Weights of a small transformer language model.
Architecture: RMSNorm before each block, no biases in attention or MLP, untied embeddings.
Each number is 200 + 30 x the weight over its row's rms, rounded and kept within 0 to 999. Layers, rows and columns count from 0. The size before them is the row's rms in percent of the matrix's.

# layer 2 MLP gate, 192x96, rms 0.081, rows 144-148, columns 0-95
098,143,218,165,174,169,172,239,199,217,216,254,193,161,235,203,173,191,205,172,180,170,171,170,210,195,225,157,202,232,185,164,166,241,112,178,220,213,148,186,212,203,207,177,218,188,224,177,244,198,187,201,194,252,163,216,209,181,232,190,161,199,182,209,172,244,241,149,155,233,251,252,188,241,214,180,226,271,207,190,202,229,180,236,207,187,163,202,212,166,207,211,214,266,192,179,204
092,150,212,219,183,281,170,201,176,215,188,214,220,244,236,220,215,225,185,221,216,213,218,202,170,235,204,206,135,160,217,184,212,205,214,219,211,222,226,221,184,203,224,206,198,197,226,223,170,223,155,161,238,196,242,221,224,200,240,218,189,188,196,203,172,272,203,194,154,208,159,201,139,188,210,119,220,184,149,207,250,210,184,225,172,216,144,161,143,224,212,161,219,135,180,199,185
096,188,259,188,213,230,157,216,230,242,222,162,192,187,182,194,194,197,203,212,243,219,214,186,140,189,262,154,190,188,210,202,264,196,211,210,261,192,239,178,213,227,212,195,171,161,205,175,232,175,177,147,199,202,178,212,202,250,226,192,212,171,238,191,210,204,192,176,193,208,172,231,182,206,133,179,240,161,221,218,191,185,200,151,189,216,188,213,214,119,106,194,167,229,157,238,206
102,215,207,177,219,186,268,168,165,205,227,193,177,134,187,173,164,204,194,214,223,133,159,215,172,172,186,199,211,315,155,211,233,212,193,194,185,198,232,206,208,172,234,185,234,204,149,201,174,185,215,229,197,224,153,168,233,210,217,243,177,219,199,174,139,209,243,171,166,182,223,169,204,208,172,183,189,203,195,187,134,180,243,218,196,198,183,197,245,149,246,179,190,189,205,224,179
094,159,228,206,161,192,269,220,200,200,197,203,222,228,205,167,226,165,228,268,185,218,215,208,149,203,230,223,214,235,249,259,213,195,209,174,227,193,215,207,221,193,227,195,174,186,198,183,252,174,249,219,222,194,183,221,207,174,221,174,189,212,211,221,233,187,261,199,217,191,232,176,275,205,164,225,215,219,173,215,243,218,192,195,254,138,219,183,165,215,218,274,222,190,192,118,205
# layer 2 MLP up, 192x96, rms 0.0791, rows 144-148, columns 0-95
100,215,228,205,223,235,235,215,191,213,229,154,235,222,175,212,149,207,204,216,180,194,245,224,207,195,212,217,201,187,227,254,218,178,280,188,189,232,238,222,236,217,213,207,160,180,188,215,128,131,204,153,214,164,218,182,185,217,174,193,208,238,286,178,245,195,138,241,200,170,196,169,199,166,178,258,188,153,205,237,221,204,215,175,221,191,255,222,196,194,220,167,197,174,189,224,203
091,232,161,217,212,188,189,198,167,190,222,185,169,177,208,134,177,208,245,194,203,240,186,202,234,189,187,215,225,233,187,162,161,183,187,242,191,179,175,193,246,155,229,179,195,233,153,162,213,135,194,252,194,211,207,167,211,198,187,188,225,255,141,200,240,220,191,213,221,217,245,214,213,177,197,252,195,196,188,233,211,162,195,260,179,158,176,205,197,214,187,236,89,230,223,184,233
093,180,212,189,212,201,175,200,194,208,217,172,229,197,193,158,203,198,239,243,249,210,220,190,200,203,256,159,194,191,210,175,258,183,249,213,223,209,267,173,184,224,212,171,179,186,207,185,235,166,198,81,178,204,189,242,210,243,226,196,178,148,239,203,187,159,232,232,210,208,150,230,184,184,193,181,233,123,191,243,192,215,217,173,216,215,193,150,180,196,166,176,221,245,185,176,228
102,215,185,185,222,167,251,187,167,195,203,197,176,196,164,177,160,202,200,210,218,160,149,206,226,191,173,176,191,252,137,190,259,175,195,184,153,206,272,204,185,183,226,187,228,191,160,201,174,196,190,205,164,249,209,178,211,225,201,212,178,235,202,186,160,221,229,200,135,200,189,190,192,171,227,168,174,186,202,207,131,153,253,278,162,171,198,169,194,212,255,128,179,194,219,195,197
097,219,201,202,234,191,146,183,162,221,294,185,173,182,196,280,207,201,162,152,196,209,213,187,209,155,159,179,155,225,149,169,197,247,199,219,213,196,190,219,169,211,196,181,231,196,208,214,140,246,182,217,170,189,184,185,209,197,163,269,162,187,159,181,189,231,175,186,227,226,186,245,192,214,195,190,222,182,235,182,188,239,194,194,145,256,162,202,214,157,163,178,150,203,208,189,169
# layer 2 MLP down (transposed), 192x96, rms 0.0747, rows 144-148, columns 0-95
094,256,202,218,223,236,249,193,158,228,288,189,237,240,200,224,208,209,187,193,242,169,202,229,182,197,179,184,236,192,249,308,184,215,251,214,178,193,225,186,231,184,177,196,151,191,197,274,180,180,217,185,223,206,205,168,175,225,186,227,162,209,242,245,242,179,191,239,213,196,229,203,225,193,172,240,209,190,201,173,202,209,162,200,226,192,153,197,204,170,219,264,176,207,189,201,211
090,197,194,159,197,181,201,191,250,197,149,190,200,210,180,275,223,209,164,225,226,170,200,215,182,227,206,174,189,192,174,227,224,209,190,121,221,238,240,239,146,273,212,219,190,188,240,175,188,226,175,164,167,203,240,222,184,157,200,223,167,177,257,225,194,150,228,214,157,201,207,190,135,169,169,176,205,193,216,186,199,214,228,185,198,201,216,211,175,199,202,199,301,180,162,229,201
092,210,141,185,232,156,246,157,178,204,228,222,214,177,167,192,157,199,201,161,213,181,161,260,217,175,210,218,207,166,174,151,171,182,240,205,151,232,185,139,178,245,185,187,197,205,120,228,225,258,193,205,237,211,201,215,201,198,199,199,199,154,222,230,160,184,157,214,214,202,207,207,170,184,221,166,244,211,167,182,223,190,222,176,189,190,186,135,194,244,182,157,179,220,135,173,229
099,181,199,243,220,151,254,208,217,211,200,182,211,187,188,245,217,186,172,148,242,205,194,234,248,266,244,198,231,141,236,164,197,177,218,219,160,180,220,169,157,200,232,193,218,236,146,225,202,199,208,181,191,202,199,215,171,207,203,143,186,199,220,163,177,169,184,193,145,215,185,217,164,149,248,174,207,174,217,218,180,214,188,192,166,165,173,216,164,231,204,147,227,137,251,148,211
098,227,223,206,222,252,176,198,190,207,250,207,205,166,172,265,232,238,195,187,192,208,238,209,177,172,153,197,210,214,158,251,202,202,221,164,245,233,204,239,182,298,201,181,179,190,235,246,141,211,195,247,182,180,197,210,222,172,154,303,168,206,189,186,204,243,173,193,203,233,205,213,232,215,194,183,203,214,217,248,232,195,157,169,163,218,191,194,215,181,179,186,203,233,174,213,187